From a checkpoint of a small transformer trained on Wikipedia.
Size: 14 layers, width 384, 9 heads of 64, MLP 1536 squared ReLU, 35.2M parameters.
Architecture: rotary positions, no biases in attention or MLP, untied embeddings.
Training: a variant of SOAP for these matrices, 5338 steps.
Each number is 128 + 24 x the weight over its row's rms, rounded and kept within 0 to 255. Layers, rows and columns count from 0. Numbers have three digits each. The size before them is the row's rms in percent of the matrix's.

# layer 10 MLP up, 1536x384, rms 0.146, rows 167-203, columns 192-383
098:156103109119121129135148146159146095144104178094139108120121110155141142114103129152148161158161103094115155177089116095164115106128133165153126123130143121123124177152106136110170064112129126127142151099112145122117142139150137126166110113121085095154094123136130136086070145130094132150162161165137140134142154149127142134161137165093123138121117135129170112088119140109105132121110148095052090143102114129131107106132156125169130190158122128137086169138167129148100115142121114131138150126115129112090116115153095133165152109172099111144118145160128125118148140161089088110
107:119105143129114158134117096126158141134136158151171143119120121119131185085164147160101120093146121151119117118108074146132155133137114118135103096065173142129096128149122117148077127138121122137140132106159112113112142107144153131149147076171127131090179110102108150125083143116144117101114123102168144127144164178111125127134154130130143127088137118120130146124104121104122131136100119210092145126121131142135165118114159108159140126130120114116111111128105109096158150116095110156130112113078128088122136155080149135135131128130151149147149116127116133123104137146157125136
086:116120128131102128115150120084153137072106152140120152186090133104081128120095091130146158143157140101107097092144156149108104135135112117156156139134122137152116099113136106109117151165175124110083105105111131143151107124147134122099130167143128115087098138143120110116116149099163135129145114138110148105130161129117159094153141164080101117086166139100126129104182171114164181131145135125166146122100082121132120125112126108158128141104139109131123128106122112122136180108183108156146171174147129133108151137118102142116135169126143166126133086170150166098171140170137103151
097:111096156159133120120153112151092137105113144158141167148127162074170127128156168062134108141098146106102117133142124119076127143103145114089114130135121098139157096097140117115090128138154155123163108122095140118126160130122143116102106171117122141124144096121152140072107158107122132094097136157149156124163097120142142144128151129183114154132112101167133118102123109108121136130112129134057157116168138171114116167086154119111117142160092113126142158120138163180130131116100085143111158101098127127130165129156110110143119116112114173132093170123102130111143131133119105103
110:095116172110136112146164147153120101094149155142130163156197100137100153121136141109133109138127124141127121192137094110161118133158132136132141147151075108157110116116100114128142108172175128112130133147125121166112148156161102124071135116122171124128190191189150150105139128095111122134125116108086112113129119067098114118133134111122154142137141131140148100136091110181116142134106142118123128156149118102143118131104183164124091111109144146119140131104125148155109152126127144114101117109135116136151173162122140134165118134158146106154132129175149108125126155145102136156
113:090114084126148102139189120130096108138134121088165153121136147127094140114155137139135125106127120114132111178121120125145122179114132167096155117122175112063170125115117099121125140118137114116140139125131153084087140086138072146094146123131114094064136119149083135115120119105157156113112127130142181133106106122129142146081192117134117123072139113102104138124133122121130114114129144152132116107147104134074119086106119170133114140132135083112093138136177151162121122120133100121127116106129125158141128119181107123129154099116135148146115130112158155127123095132083092171
101:118136143150087094144114115137138141185130126122096165091158135137159136103124115133140153095121146144149213158122123127099155114117138130132180140136122144159153104109126151155155177081138116146182145131134138135102156136159126132138074113146114161073195126139132114144153133129168164110161081106133155100158130137082077116116155089129182139118115119118138136108164109131112188105080117172123119151111104124096132108121138164122181125151135112124138147140109121108090097099115060124147122106110098097134134124145129155130103140115121125143134147124168102097134119116158115107
116:098135103138087153119108100179162176099152114073149137128131100149130109138113122154106099086143122136134100132132135144139115118192125138127130096110129154122137113096094141129155105148127118109141138177097121116133146157118134127095133151139106103100129140170105090123105071153127113142094119114072115120160097193086181158111149101176152121176107200136114141119131124146149118137139117135146102157149097125136144112103121115121144118137123127135135097105109107139151100094133099117151163133094102144094160138170143095134095152127158204131082126100115109140139148132130115180
099:084147148142180123174139132109112154121102161119142096102090150141127156088089122119149091143151102131113132149146150128128137106122114125127126215119117164135120148139094129082171128183142155166143125111131143169150105070107126141148134144176136113132108142138178142103089121114153162098156126124125111095125107069116155130105165113120155151108117092124122161139112116145152181148128130141148127141149141150103097123141163140127121133152133129088089100138123076109107154111144149151157147160087130131095149166148113118128136139134098142153127137133127090107151177175138121135
102:088089076126143135143141149140167119139119124119097142120114156107158192131127108115119131097143173120143132110084138173117146094090074164154137146149126067139111101100135133154128138146092136105124112162076137089142100118078163109168106138149132138148172130082138085126101107153057182141137137133111147104104137119113115084123096137120144127114165127138177124137156087135125134173126115123095153129122121132119070153151088128152105116114178156131153124123109165138142126149138081120113138128144176129123089163164130123174092105146102123153148136138140150128114165163112119124
106:132110098110121117128135160138152161113143148112127118121139127141071094146138131128136127104147167116137137138109120149124142142145109145115159124118130082089148116098099139140148144174147135096127119131120136182138112121113122117111158172136192141099122172143133075150154093103127129164113122064118120136203157094126133184115130108122162153137118122138119175156179143142152115136169134135132088166147127113165098171173131173134109156118118167082103130130196129126118072123100118115122134130128092113122133138146135115176139142144110127136115153119101155154159149128105152140
056:117116170145146155173088130118145145122117136116110133131122104128053127088132084150154110119163156104132115120149111174141125171151135154141130106147137137133080126151142126131190110152164127068154095107160142158077166154144077165101136125129142082108133160144161134104155093104144119169136118144146156176123131148104110144162083138172094152130136142120142156132112138105125143151143122123133141127097127137135111120101149118117114153112124177126149137112087133135138134070134109147130103141094159110123112114142126122147112171152148098086155101119157135127118101139153117127
102:117134114104116127151134145103130152133145128115114128151130128128184093148187101148099143103150117163123128125133099169136158120115102151081132122099142134153079103103102096133105136191190119113128108095104176167117163105117145118105122140139140113105126153121126158146120123113103131154152152119089116146119095137139137122125128129124116147170141158153158131109176167112135142117099162105121092199110136132118105099145114119081180115097163110132097096137117165125091156145128122159081127149097147137125124172145127149123137148119117116169143136151128158113116126147140109112
108:142162106149139139121111154112143131172117122120097136139110130123099180133150131138082122092130164108179129165126138121111147131137136096132092152125141102127119113088130113123115116121129084125130160135115114107123109092119137151114108210122106141144144163151133141120177132111127124133120124148125121140135161109122093127117109113153121145135117163147098114132210126098166120139139134121159109109117112139140139169120156152139153150070072137070120140142177148099129127109126138115095151134106138139130100129171053112134136133106117100161096136094141116152101122114143158124
100:103117132124124145105137099099149142131110121121125121133077149141111141129101099132142128113118122103133164150126111137159166098136087102096123107096112135101148122134132108143155166130163117157114127151124125149093134099139112107118125129162121098095078121118111176116152134171145094138127192147137139123116111139138123107123077109149145123150132125141126144121168096100130096125137114081045106153129139143147109132186120144116125164153170143119133153129145117157050130137163175121117107112147135139117117134137109143182082154117156110123176090118124119089152156116104142133
106:144131104129117146149168110133137143147132163129060131145119107051143129108121138158172157158174103112112113112070123110113073140122084152099080119140156128124168144112076144115086117150125166129132112144120105131118134107122130160114099153137139070092126117137126119118174133103138113125088097119138125179122099156135160141126132085138147109078117121158122144103108119118107141157154141138122153135118116132103111131159117119145123167122120146116170118134128118116108131141145150121154181102124135127181149098121133110146138188120112114139156109098140139134118131151138155104
090:079146136136144091133125127101123101096128106149140142167132126127161101111178131138115149144134081143119147135124153103117134121136128171117144101126114090096126148156114133139127094111156096112099152128207119116145144114113125100110128093115149142132142115147171135135136141141125123104075101191127094126160140112130126121131120089129153117123090120166119149153144139130148134161144144131127117106154127150082109131152128137131105111070082139100101075102161101127123157106150131190099172122136159157106175154169181154113158136138146144103134155147129110134112087100128100142
101:106100102154122132086110133113131110079097120091128088101133167108125143180129112164120154133140124113144124152177116164133114122126151160144153126119110131089146108079190128086118085110133146118132139138141104139126087139117101105129130121103129153136111136183132135162139140123098176121110144131140134162144148117144129104131122112111134110147145140159116159110102126123139096097101123124105098138153158139082164175139090124161145171110157120122127102127143156124103088127128134040145156110105117131122072137126133120084091121149110116105138139179147160134144157110072122158
107:122085135151109141135146089098114151155124168114132106120142114144139138105149095158108112110153134101136134087123129117083153154092128120106086117166154136134169085129152127126144102133128164132124128098154114185137095169127146139127148166116143114111129114150133127146132101128140181126146109188102141123136157114107119159102095136117145127143145137122098164137157104093142143131158118117149099086107100168127158148107126114167114190175105141111102102096132144125110062157140125127096142136135085099079140172128090139113125144119150145153144097152155145135153119090146108109
096:099103130118099112091153117168129040134123111135116151157101140129118102154176150109077127117121092139127090132104128142095142112153164160125135096122156158133109108100133056156129143145106115114103133115139106103153090095159126180115134120148128154144114121154155151167142129124135109114134118099133119106121176146165122144106107123182085148128107115126176125126115106154116146120135096121149161104124126111131143161159106152143135156145096091091127155171155128108160135142095109128141127111142147121131116114172159115145123107149142132136174116124140132121120113137130116125
100:127090171102117097153110138134132170140169157141169117117142083127171152115137119117146115126128161152091150107133175109146173173187127125080111147123156107177155117096176118136120117140142162152116125131123151141084124092138115138097116136138061128142130130128134130104117135152137142136130117103118140132144116140158175112128167185118109119120104185108148140131138133161142147110128108143090099142147135161102078172112120078133118172126121145105171132106113130178108128089133153117130142123136138128087137229145121155144113161188178189135127104133144176105108117117074156129
100:096089131122162089123135140155134133111085122147146081149089157098161096186119151133134091165097104145122145145114117087105125089162121119129168136141082136095154116107118158138136147092162118133101126114130125065131153127122119190159138137141138140158148082116077095122137149158140118109131088147148144117150143139117128148166109127115135103079144143150087124120140148111115175093140128136110151082117085126124126156173161135129165082126140098115126155141145146143087079138130135110088113114109155124081098158135137138115150100086142145123095126148156176125130131159131122135
013:086141107160120125109163123147141127166135136091104158173114125104105138092143124117134125099148139146171096121138069130147094102154145148118127163128159117131148121159161095113131127194173103114140142116100129154143132141117085174115149111135109122096119139132171128116135090141121129106120133105106129109140135136155127119149130111137063182140156139135068149122134114108127142087114141128133120104117135095141128144109116135099135090135081063128098158152142123162143071129146095125133128120138153150096146162104135113133125141139156156123172087153133127058153098180130136111
097:093120111118148080153115100123127105112057111117143118121122104105138116125124074134136126134161132117119151143117112133147108170118102152098125167137144117149151120115124151099181084133106124164162153096070176157150119126147159136162123125130123114088100110112134110136131163129128084165169110147135082086155118118150149137157125138141100133144112175124136081120178113165139167115107147119118119135156195093102130112111118121164133146113153083113128142087127129107168102146174155152114149105123101121090097178122126118146132166127130135160122132166129145129162114148117090145
095:126118143130101132160142086149113128129107113090160125137156149116104135118118160114111141112143139127099164122087112142148123154146147155156106183129156154122127068100106134139149139143118141097104148105145150081107112132153100122154139139158102105131148181129122092143128161114155109144149132150156102128144124171131167106123124097130109101149112091183140135129119137145124147094118122156122142117141149165118132140113107102133124116148154110131145128146116097146110173103156128134108197139110142146100128119115144168090125116115113154156137140169153107102079101095109049159
113:134143131131127153120095135187163126116112134152121119113123126129182142145138148137140162174134113121160155136114148125157173101116147178108099157126162128126107115122119116135075128108130157110122126118139128079130081119145113121102139149111121121102139122096131142124178098124118140146119122112099144152114121147126124196115117115155146138121094134160071105156148149121148100110144146108073127136135123095121103132152167157132125157073135181117108130158180145101110114135193116063125184099089164136136143158130128120161105148130108179118120139139140121145126119149109143130
095:165135149114139106103134096125146098106095101128125131113114128142120152102131143164165129121144157094074135144178137138133160130140145131130124138117169153091078107084116141164128113102126131139132104145170097138133127113125118175141115154157124150140097157072120149200137104109159155104122124099155132108116123065132143162107125153127108142106132138122139099094132145101163160126152168112070147122108147139152116118122156109105106086113084137130121149119118126114123142124130143146158114184141171156125154086165133140126101176140158153097204172158122130110097166139108117146
112:123112109128190146136091110156161108128145078117116077165123119135152120166103122120151134146138135093136180127145149127110143137189124135099102114105158092110086119153125117148206089090162123128117111171138113134112132104143152142171127138168130094139181157107111122155132129132129110114102142089139166151124123137140147139105153151138096095114126157139118157094141095111138153132142159144156101130129110148093180125135109153126125119113073119112145116114137119142110094085171152191149105159139146104119126161160135137140133112125093135119128130150142095152126153108082134088
099:107084138138062123143105161110178121162126132161095108124096113131104131128110124148102157129168171086083109085121137126196146073111110153133180105103160144117093117115124092162106124188122116133127118176139138092136142156153160152102092104131089177118090106116140115071124112116132154147142115143133115134115180092140156126118113161136141132149132096131141145123102147147137191097130123112138117144141144111116120114171109111100088119114094116154131127143166126145122103131121120107137143143111143108168127114093073105134101154092143121122129074140118132127108121109140143148
103:086185098119116160129134131178114140159130125139117136141151103186145133159143160188154121119105105095157130120165139131131104141125098106092132149118081127154109147139143124121128096131156123126132153137131098164161144141143133086119131111159131089118092127154087091142123172121090111127176089121133131145107116117133131129152099143131137123120165125151078075098111136099168078111118165159201117145113153123088113163172123119114166152112105107091128149149131133121175145173104163160113141168096150133142147162118114118128129118154093149129104135176161156119148154154108158150
106:135113111130151123146108120136132100148130119133156095135085131132155147110138142121132089112117122139111076097113096150147114096145142128161172143174143146083145136146159137151122102124125105109157116123117158102120169134147114121142126122128100104131102162115119139117130104077133144123121115114150126102129157201091131132105165120159136128162130158110150121122136146122098120134100105139112159110148126125121102139119105167111095140164100144099117102176124134124132157086098111162140097145111145109111115121112082108133100094131158068134127123102149136089143126167127136125
092:140094125112114065166158149139144159150104164125106113078121138102168091092143133110171121114107104155135146146137140140153182137150089133122141118120156142107158138115153079123102115126119168117151099136124138173102153091127148166132068122138140139108140102143142129164167086160138140177110139149145152105114098145113164113124113150074151113087102186108096103102110102110115135135106069141108138127136109118118138167145142108115123124123081148110130060091129142122131182168089117124115185106123149151096148132169123125110100100104159133122124162161145125123101142131167143115
109:192077096124152122143127104083136115066075170119155149154129095097145090114098091130108100129104120127113131145056104110128156138133144174090145147158116141135149105132143143121089106109128075125128128122130139109136138094145105088095152131119154135071164112166118118114105135136136134148145121118092151139157140143162169129096141110142126139161127136139128124141167141113111155098146126135122145113112186104179090119120069109101123106140143071169097119136088138148099140154134154072151124114159147138113107112103141157176152170125138123111115159096160080132080142129150129162
097:098150088132110129102171138136160145124139120093122164098139124121109129145156064141130099131115137166156129128145139156136167112071140143136121122143115116120128119074171195096161139107107118112170112117138149132135139143127111127150142100112136145144128086144149118109168175117127107113132118130118159171139096121128113157105173107134115172139110082107095131146157092131154094093168121114100149095112086112147174155152106140152142142112136127127141124153106089071181137123177164093114141114108176144097133092180120139166129118111132129121149096139149082144136121110131118150
111:076119166196142174076119115098138117112142155156125133118150117146092149120157087138133172131149158155114076126156152158109111100147138133127157139164135131097198102149108142173129158110154137148125159126113125151125168132143132122096069129094138091113115146120128135161111157129145141117129130156133149111115129138108149125114175104145136124119122096082120128115142118107115127110137152128159154149149118097100129136129099156148119145108137126161185167066107139128127143131075110158108151105155129162092115095100136139141117152095083134101112122095117120157112125098126150127
102:101127122111154163123115130098166098118129186135096185108104131146168149091117147114143127119147148137124104115141158139120113119171102108130141118129105158110119111121142137149113101120122104139098136136087097124103160128161127098143134133155137120110117156172088123132123136129148115126124114154103118151129128091103169116140138155149105120118084085147112132151139117133101137152108189112138153132130115154166131109150095120124117136126155103112111073168162132143132097149122153107112138134111178157136126182147089150130152127116131135143113125153147086149134129136130168141
115:113160151168129136106134109159146126144130123111155155120140173105138128105089088132162112101131141119126116100144087126124137139148084147135145132134114087119121094122130081145128112150121117105165115103113123141133096188157172161113110140134145132161143140137117169134146123150123157150124105128128175101061174125142129164119127107165124106095108139129138165113124112117127133085108069154164151159114127126160129150136164156122166116127137128137164140134110117147102093118105137147203133112130146100097152137096138115104102144132147172153110149120129122150120136152152145074
# layer 10 MLP down (transposed), 1536x384, rms 0.146, rows 167-202, columns 192-383
099:137137092135129119194144152119131176142093148143191157124108141174065188138128137125106124129136138104167163133077137105120162127112120164120161121138133167126090123163109109115143148117118161128120127116153201110156113141107150144105130068119132138162120140111139121143149118125122119129154099110110142141132171106135099111131124104141154190139118114148121090113123089138095130122106115143128133112081098093144137111155132140115127116104139180075143092133148117155147118136150109130111153120134096156098124114109113141127098117154061103172155143172116122173122116099103108070
107:140132142137134122167128145152130105133136151085131140146173108127131152142081100143122099126124116124094120132134134088128145134115129041107151147115109148142120149182143123095098145156108134124155142139087152143109113102184125135089126108122150111120140104191089126057104103148148104146119144117128115125140116151090130132104143136150123107105138131128119119086168136123151116103102125193128067129136092136104126096138151164143133119083151151126120140143162167134105125151146162143098107127136139108111085111115150155124103079157133172111153120127130135162107134090134166135
093:126124123130137152139148120127177130141091070153132120124137108188111147089124142114125087116112134157140148094122090033150086120108176128130152115115127176123169139145151129155089117122148132145119139113147105112170118181115135163130129135098114117157128121137122150129164116127091120087105134161110127115126126123129098148150109108146121087160102098169138093114088129134123093093103122086100134113092117133102104121132153120097143102155128119121128127118098166122131136142115085100144101117142152185140156116157154135117149121119089102178156135096145096116149150129133154110
101:100135115125120134136128151138137134116120143139111144128131103178127116129108128118145100127152101124134174131097152057126123099155150127107133113096145146127076114129138117113127127116144145138140128123112177101113179163122162126182132099142166111134146139147135126074151152167150129122142131130153131114141151097099165146133174125130116145140132099126122118170156060146127141095161112112135130160126130142141145149142101118115143115081086131139130098153149125107117125100148106145121143126128118148142113111108102123119075107132150142109130088094103171127149110105096132122
114:104146161163087140135129106135079136110121111096127117138113161148169105081128130117128142147143151169143126131144108127127104108155154147148125141150079118105128131091096147155132129106083133130105136126109185119109121133149110161132145115109093124149157127134149117112128081148108183089121103143116060082131135161111143115147089126158084071116123135133113143122114145136117109047148114119137140098093124106131106164140142144090140124123148137110115131092138108147095151092173112096110128131094104141140124123185116122150137123107102133089132116143138111134109125145142159098
111:108110161168138093133080199119108124182134125153125102105152123170097113133166112118167105118114135126138138134125095122119138113106123123114118157134139084077131121122103123128132167137132131134120130132120114125113088120117104133089141163128114139137096140157140123096115133105155135105114118159136155132131132118108146125112143154156126134060115088083099122123134121088136075138131169097091113166100119105090142081095113100175144117120116105179157145122189131168083132116156105135130125154129112123119149135178155108126139090148158119142117145089130135140147119136106114144
106:153131144086146081183129146139110133093147123115113148127139165108115128135093111103119174109148118115090120169163146168143135138107125132115122143118124133145141085122123123160165170133129142120131148147141131125135095135145123129124139171148078126125115095095089065114093127099145123113132134096116121133129102128033129144118142099144179114119141105137124150113132128111094127125134092134149125123133138093099139100121086155156149152088093091131144128078117114109119106108142092134121140150148125135154150107190164108149110128094105106090104167127154118125092157128124098133
110:154121093117128109108124085101099162167128100146144152129123068126121134107129108110160141163121132110096109113113124171100123115165153147111077149138137119159131138129138102124170127127144145149152156100185106076113164150140098128127120126106111157134135107116135099122127141124105096122088100101170111140125104127149129129126179205127140101116097114135104105166109148134094105135145096163129109146156101123132141069132089098170119125095113122173151100095141120164084083145104085139123105138126156100126142150154139131157120132095122116138090103144131134133101138110105153103
097:153182140114105160146081151131095145127166169100115122107118123120118154132124110126113134125134158134133131160110173092144113121160145117153152104134160143105132103114129166195163126105134130122084170158114135147125134080109156148175194131123147150114086139138129125138149149138114130145114077179129117157135074109134141098137119101140136137102131116157133061111138158128095132139166135146149124063104139157106090111125115080133172139121078129136134091087104136114162120150094107154106165137160083149137116137118113149155114088114133116127164161089137157127167117126123126148
102:115146137166122096155162107128125146173134134165082154148123166138169124110151077052173171111066115104099156160111123107138107101104116155149139136098141154063151157158126154136128124123083130123169127129125113153116127147104074103136141147115148127131096152144147159169118130096152138142126125157143092149133085115155112083094143108098122132107127104121088142163141123133124125087075119129159118086134117082183127087092106174152136112104135120144147133106122106094135154126156141151097151115116176133113094132137147144116135151133147166149126146106120080147162117104158121118
107:114125183145112102098119086140110139088155135119127119127130116125112061117124140116172139114134116125164145129112091147153091121112129132136147129091115135141162128143108086120187123125091159114131148146119101094130133083130119117148133117100164124088110176140158107157131132086119121133163152128121162138160125161076145124114141109106129122150120194125163109087148120124064140114146143125140176114163108146134119102150158115115167104114117142144157144172144131136108114116183114129140144177111118113142155102098140167082100145130115094099134161102132096126135132170133136115
057:103112163140140101180123103116138145081103140132154170158154139116152133110113083122134072169124144105184126109097118121108117135148178156123116152153127141128170140147115097078108133149124153135103108150116134127089120127113086140130143161135136169155106144098096127099115128154132122075128137156124123127151155163130157107164135099142144113116124102148138139119074133108150111109139114127129145112114171127090101203099165127148098117117136133170125064100092106142168125080125115084148076125108084173117177121152127137113098113126090143134100131110088152097121149134131141143
096:173109165144117154150127145121148110158133171164126148157120112123148121111120145119134107132113140140109167158124125110183148107125114067095130111124164135150152094132108101114120147101136120155103118129113093087143090100153119152101141169104163130143131100100128137119106128110082099137127132118124160104140120160202111156077116154128133131106115115122117135129115093095112120101109150151154121126176116108130124148152150117118078072115139134151135124093147185122139134133126140137132111131123126145128126082194163138099119136107178109096096120173134121127130140140134121133
106:131117168162106074150128123174117139134119123147056118140162160117119128116083104124120124124132112105164087184133153135114134115175156093124116125131129110160101139117117146154134094126095145173085121121135128112147116126135140118088118087098131118147137139135121122092148131090136122160079159135076111164103137137092086083168138146130107079139095133107099137100139107116124163115078168124143123102106126105126124113114124130179087109172150112106163113121137090094098144143095144133144080104128170124108100179137121111098117143126129132116146122158172122099085146120136139152
095:149118146129142131161121158102103123153095140133108109154145149108171145128097111117184163124142118137122133180136123196112081104141130116120164127123086145140132124179115138126159146185110140108139142081090119141119085111158092142089108112150128147154110143097108134118067115125092123136135138146117132141151157159152148124127112113067169132175166153127147131116141120150107127111116105092114159111123106135135128118153172160144137179116127146098172073125126091128122121141146174134143123140143112145139147139126112101136138120104160124137120135122134145154109116104136170141
105:139136127153137172112158129130112151140176176135140144119140106130127108060111116103098135082147144084117125100149142105118172146158102163142078147130127113119127124101032136135084124154118160114146150132117117129151118116089090151135115133140089086098130111158132088144159142098114128154110130102102134132136083129158118144132135116171126126131138140131101142137115069134164127097117134141155127113138115161114147199173152097123140152133135159147172137150128125138068127155132110133108132202124128123163122120144103129134109161140144114155111122110151172117081133155144183087
087:114116102132115147102080122139156120097174144160081142126048123140144108088119148113123092164125139142094177097132108010112078147140164119118148174156162139144116131172117135124144172086163113128139172123119119111125113127125106122118107139114133157109157169131131153120113149123136145136148121146115096113157109126110130120131145161111171132109132117092124133142136108155057153106126139116085102165137126123126117164131138153116139085102143130144120102150125112135118078137131127193113112126116109102105127133147122147158133133113124105134138142157116128090127101098145122131
107:143106110130113190131110118133175127125155093143125133126106187130173147104151128155146116090126109137120097164079092124155104063084157140154136130130144110154157150128124150142091149143133084119163149122151120132159089126089083141124119106126143107121158127088147128134132121153107193063127125118120135139144100080101158118113156070132140123124102135174134117104098117126137117132092192111149112110080142117147127146156157142166117116142106148135093134194115159132114131124153125072127130173140141123176138076139114115169172107146141113108150140138151128131153128130110114108
099:119089111160156092158106129118099139119128111125093184149116138107138133094068117104112142119184156081113122119124111127116127119108162096131119127116140145097141099165138143175145133124153149126172125121147109127081098144144105103141088185158138087129114105147110101110141143153102066113097147138137146088153117163152121144124145172133155145132132115157093133100136169126102128121092122100158173143144128080122174145129102085170098104086123175148114120108116134083119122120149106104125116155134146072116141141090128066132113119147126145151142141144132135128142125110139105123
106:099079155117120152088129095117112158104124132174134112132138102124177104133131115157130136147130111169082113134099173155147140126142139131089111161125160168129125124113150079057161157098089154144115083090156097151097136098126124157161133114103151161139103118118097152180128137109142164131116114161114169116119125136131180148152117101114107147127135147090137164088109146110143154136102129141120123163127106140114148115170134141158156162092117097112124148125135138135133089128101121123170060139129158174093077143130113100154092096127151098154125104146104144105103113149103165128
097:156095120123085135148126127138118166154133113144144097156140095104134068136109099092089113122133117157110126150109110094164131131129156138117211134143109093156138135131103176146094109147118122085132133158163142112115151126150116113152126126114079120124133115097154137118089138107125145143138176114096116115111091165135122100145143109103114172144133149136130141065116122119112172078108174112101110115069081135124106117134112126130116117123136127145149084145142125117085096121130149135104110148151081146141102111138092120138090110104122131136130115106152132146104126137107141135
100:094138098132099135136120090129126135115152131133101159124095128113149116156135119127132113112122121097106163128100110093121119128136109119142122150158105126118107157104164146159176129126148145115137142103084138131133086168099126125136117112123163128155141158098150136115089139151105149136117147071137121139111166153145170146171121114117155163080145118121117098087128137113139133098103105125109107149124105102081137139126135126130148079135143142150113141137131163122114117123108108063156126069126134099156157154101170126126126139126127135120130130122154168148082160094123106107
011:112117128108112168125134138133164120110139139152141155150088170149105126148112101158132158114118129135136148133130086178121130155148134133115077105157153142166142089144186159119138135139106150104125137100136110120146106099118124162098143139136082120144129128121120175118104125113119127138125106140146145106118141127124110118135154104125147123189078133128155075129060116153146134160122086077101120138131122117119129110106143133122120162136129128116144141093113172121130118152121112118153165081112085154113168136122175146113131105158140175115142146100142126133089117111133133110
100:129132159154141152174106133118145134064130145096126085079125136181089146088098116113122136122140111149129149130156127060187137126137118139094104143181155164125154095139124154130144122162144126106159134108117112132200147092126108117147179144148135130119118145087124146107132113148173156152122144101076120139151109120164127123135164144083114099120110143156141174151132104170137100130149116167171134121119120175104158198132142139139142129132123132155126174105133115115166128092151129113113152118118090165120133152134111155133132105100089157147140094144128143121129157112140139122
097:102084087123110060105104122147164093157144132126080104143111187155177142143133137101141142087173158152116126160154120124120115176148111115096119094121092118164152153152124117068118122115132152144108091156121104153150110118102078069092123113135131149104142137143092083147108137103136123118127141129112148107089096132134135125091094134141126108105159116084110119115088138126166156123115095095132103142137141115124111130127116109098125147068130106128137126142120114115109098137110137118107110133167108138111094131116111141113163104125126125150142117158141163158155164123132143110
104:136071124128112182145162122172130110099094132085145110177087099091118113136130070115124094115104120134145109143108116150148132139097113164073158100146158100141103146110129136137105120124159137144107147099134126124122087109178084113130137132099164130151108082126155137087122132115125117091127087131070150102169125138092136137131115152118134132122121114124153087160150132066122123142085099127134132081161132093129123114090097116130148103111159093115093102133146126108101120128146166122177135101160137130112135117082183104106127121113141136141116143162118146116102151109120109125
098:096096149174162117106110108113108116081127099140126133173134164178140101121129111146126114125115114103120141133111173032160198130142163148106155150149135173103122106107162116123128141159099168121147105124150119146121141128051093111135100131151148126095141117134140103190114077156109133128109173152111139120144137111130128119092132146121082140133175093122116133148164098088135153108169101114154111157110109122182182123149090115097163128072145112138154112144150165130110135119135143106129127118142101147133127122103121161127161185108080113104078109125119096127112163147088132106
107:113107117138112119137126182131137144132129128092142153095124119080144130121121144183151142130125145130120070119125131100114123101123108138105142134092147134157150166103131152095142140132155125142112116167185147187129106139142138130171121130131109172090192149116102096136158144172140101116111089117106088116160142117144123151129132135140125106095069164122082089141103173098133157130109094142190132095158112116111129147116128143117134124140126175138168129169153096091146116100152165127134151100152112133150137121090115095109108108149125159114124076100141105147094123102129124132
104:118109164107084126129156142155136094174116123144151173150097138119060149110138094097130141141119134169095104162131125163134140124142151115125083111119112101120130145123122100143141136152146112163171154155139148117128105168109122161084059134133127166103133115113120107127112098122136144113148136130136127158153144128150135113129107152124150137167169129119129153107151140123094153126142107089120073094106092137121126115161088111119117102086149150124090108149140105148120111134145125149146114148106159060106126084063119134140106105178129139115155124089109115107152088114163158086
103:119100123139144180131086112094086139138134147179138108185126146118149149147101085158119177134116111096124070095097098096145125152129141108130118158141157147095130097133144126118152117095132125129094094114165145129167150105131089082088095085127148116097160063109132131141144107151139113105162124152095082132115085120082125170163130133121090182096133126172136137139156146128152090131122122169152111129138107123121162133115170152143090123170173147142123109143100119093146131158163129107124094139113106153142157147149168132121077096138137125142108135127129161122078123126154147121
100:116122116102143118105094092101150106134164163154120139139131109186141089129087092151125094169101132130140120147135135134124164085130098082125124119143136178133133130131107150092126103111117136141157103137128102139084114150082131083093119122073124137162141121129145112113126142065112092119090120123180130111140145117115072116124120146075139142106103090140139149081134134130102140168160110110144121107129133152108141077120115131105106126181155138149130121161120131122155177158120128110144100114133170065127148179130143093107125138107104121096128105142128117101154090095091153140
097:144103119138145119136130113128144131131159160095115125095121128124154166131141131114130149096176109142121150116082117061108120103137145147175135155137159120142174163192110136069136157118127141080168122136110145147160111141103140109124119124096115152095122113145149119106105128118156128155119155126112098145102134118143117135103123154128159151097122068111188111127136112138124139163117097101158142139116132140140080116123159116128127138109174151135164145138108134140092088111110142102142129116150108167094151132154110123127145111135092162127110131167113125083088151117124187130
108:162153150157132092110157124125145112111101097098120104108157101119126089110117114146127137150148134182130095087086136147101084118084100162107110149175139191142158082103119149148158120115194112116130098119145141110155122119136132111149180096133132117118153112115107091139109146108154089135124118107088149180124112132168150117115131161126136120140142108143171100178137080069131205147114117067122139130137128125138146136142135122113106114125082153140141105111122098099107112169085120141103110091128135140097141135077134150199139097122109111082133118151150143096123096141117109109
101:165179114140083159109140131179126148119114142121134114119160169153110147106142118128139106086154134142129133148113096178179140142075118135134137113116077122120129103156120122151200118124119140111146118185147116141125138143180115131114176140100128123146161095156147121134150145140122137083123140129128096132124138147156130120114092142128139236166149156111104121085114115160148115143117136139140113096155145114121166133144097088142125131116165111104141119137138163127146166158126121127102170146118131130121131145134143133135145085152095123109138141148120123120149162132149094115
104:151124145125141142109099152122111121168111091171141104156115141121140143120103115153139127149114132118137184147134108123109130104167113191128133151148096108092157169163131134163179152184119104111123137168147126118171168172145122129096096124123137104106119149131127127116120130142110122121082126147123140120105163171159095141185128111166110135079117118147131146175105123143109110107157098156143117112128104146105120150139116106097102143126133158212130124165130140096115141129141141143123146119094118141165102128104113117143119124086071142150119137109079103132113145149162095156
103:113178168141152119162118136181128150172149103141084135116152090138106103132153133108145093158118127137125147158117152099141114150124135128120168127147104143094125158137155163168149115131134128154155159128147111089160124095119148148106101147127145108119112101117154119092111128109108179122156143121113113122133136135089173168089130143095123195118113123131145167147129103107133123150133079131105144135124159103107119138137118093144112127090144125128119118112126101094125122107139111106125101087123153116125115145114136149151124096117137115080162105152126066121134101135120082164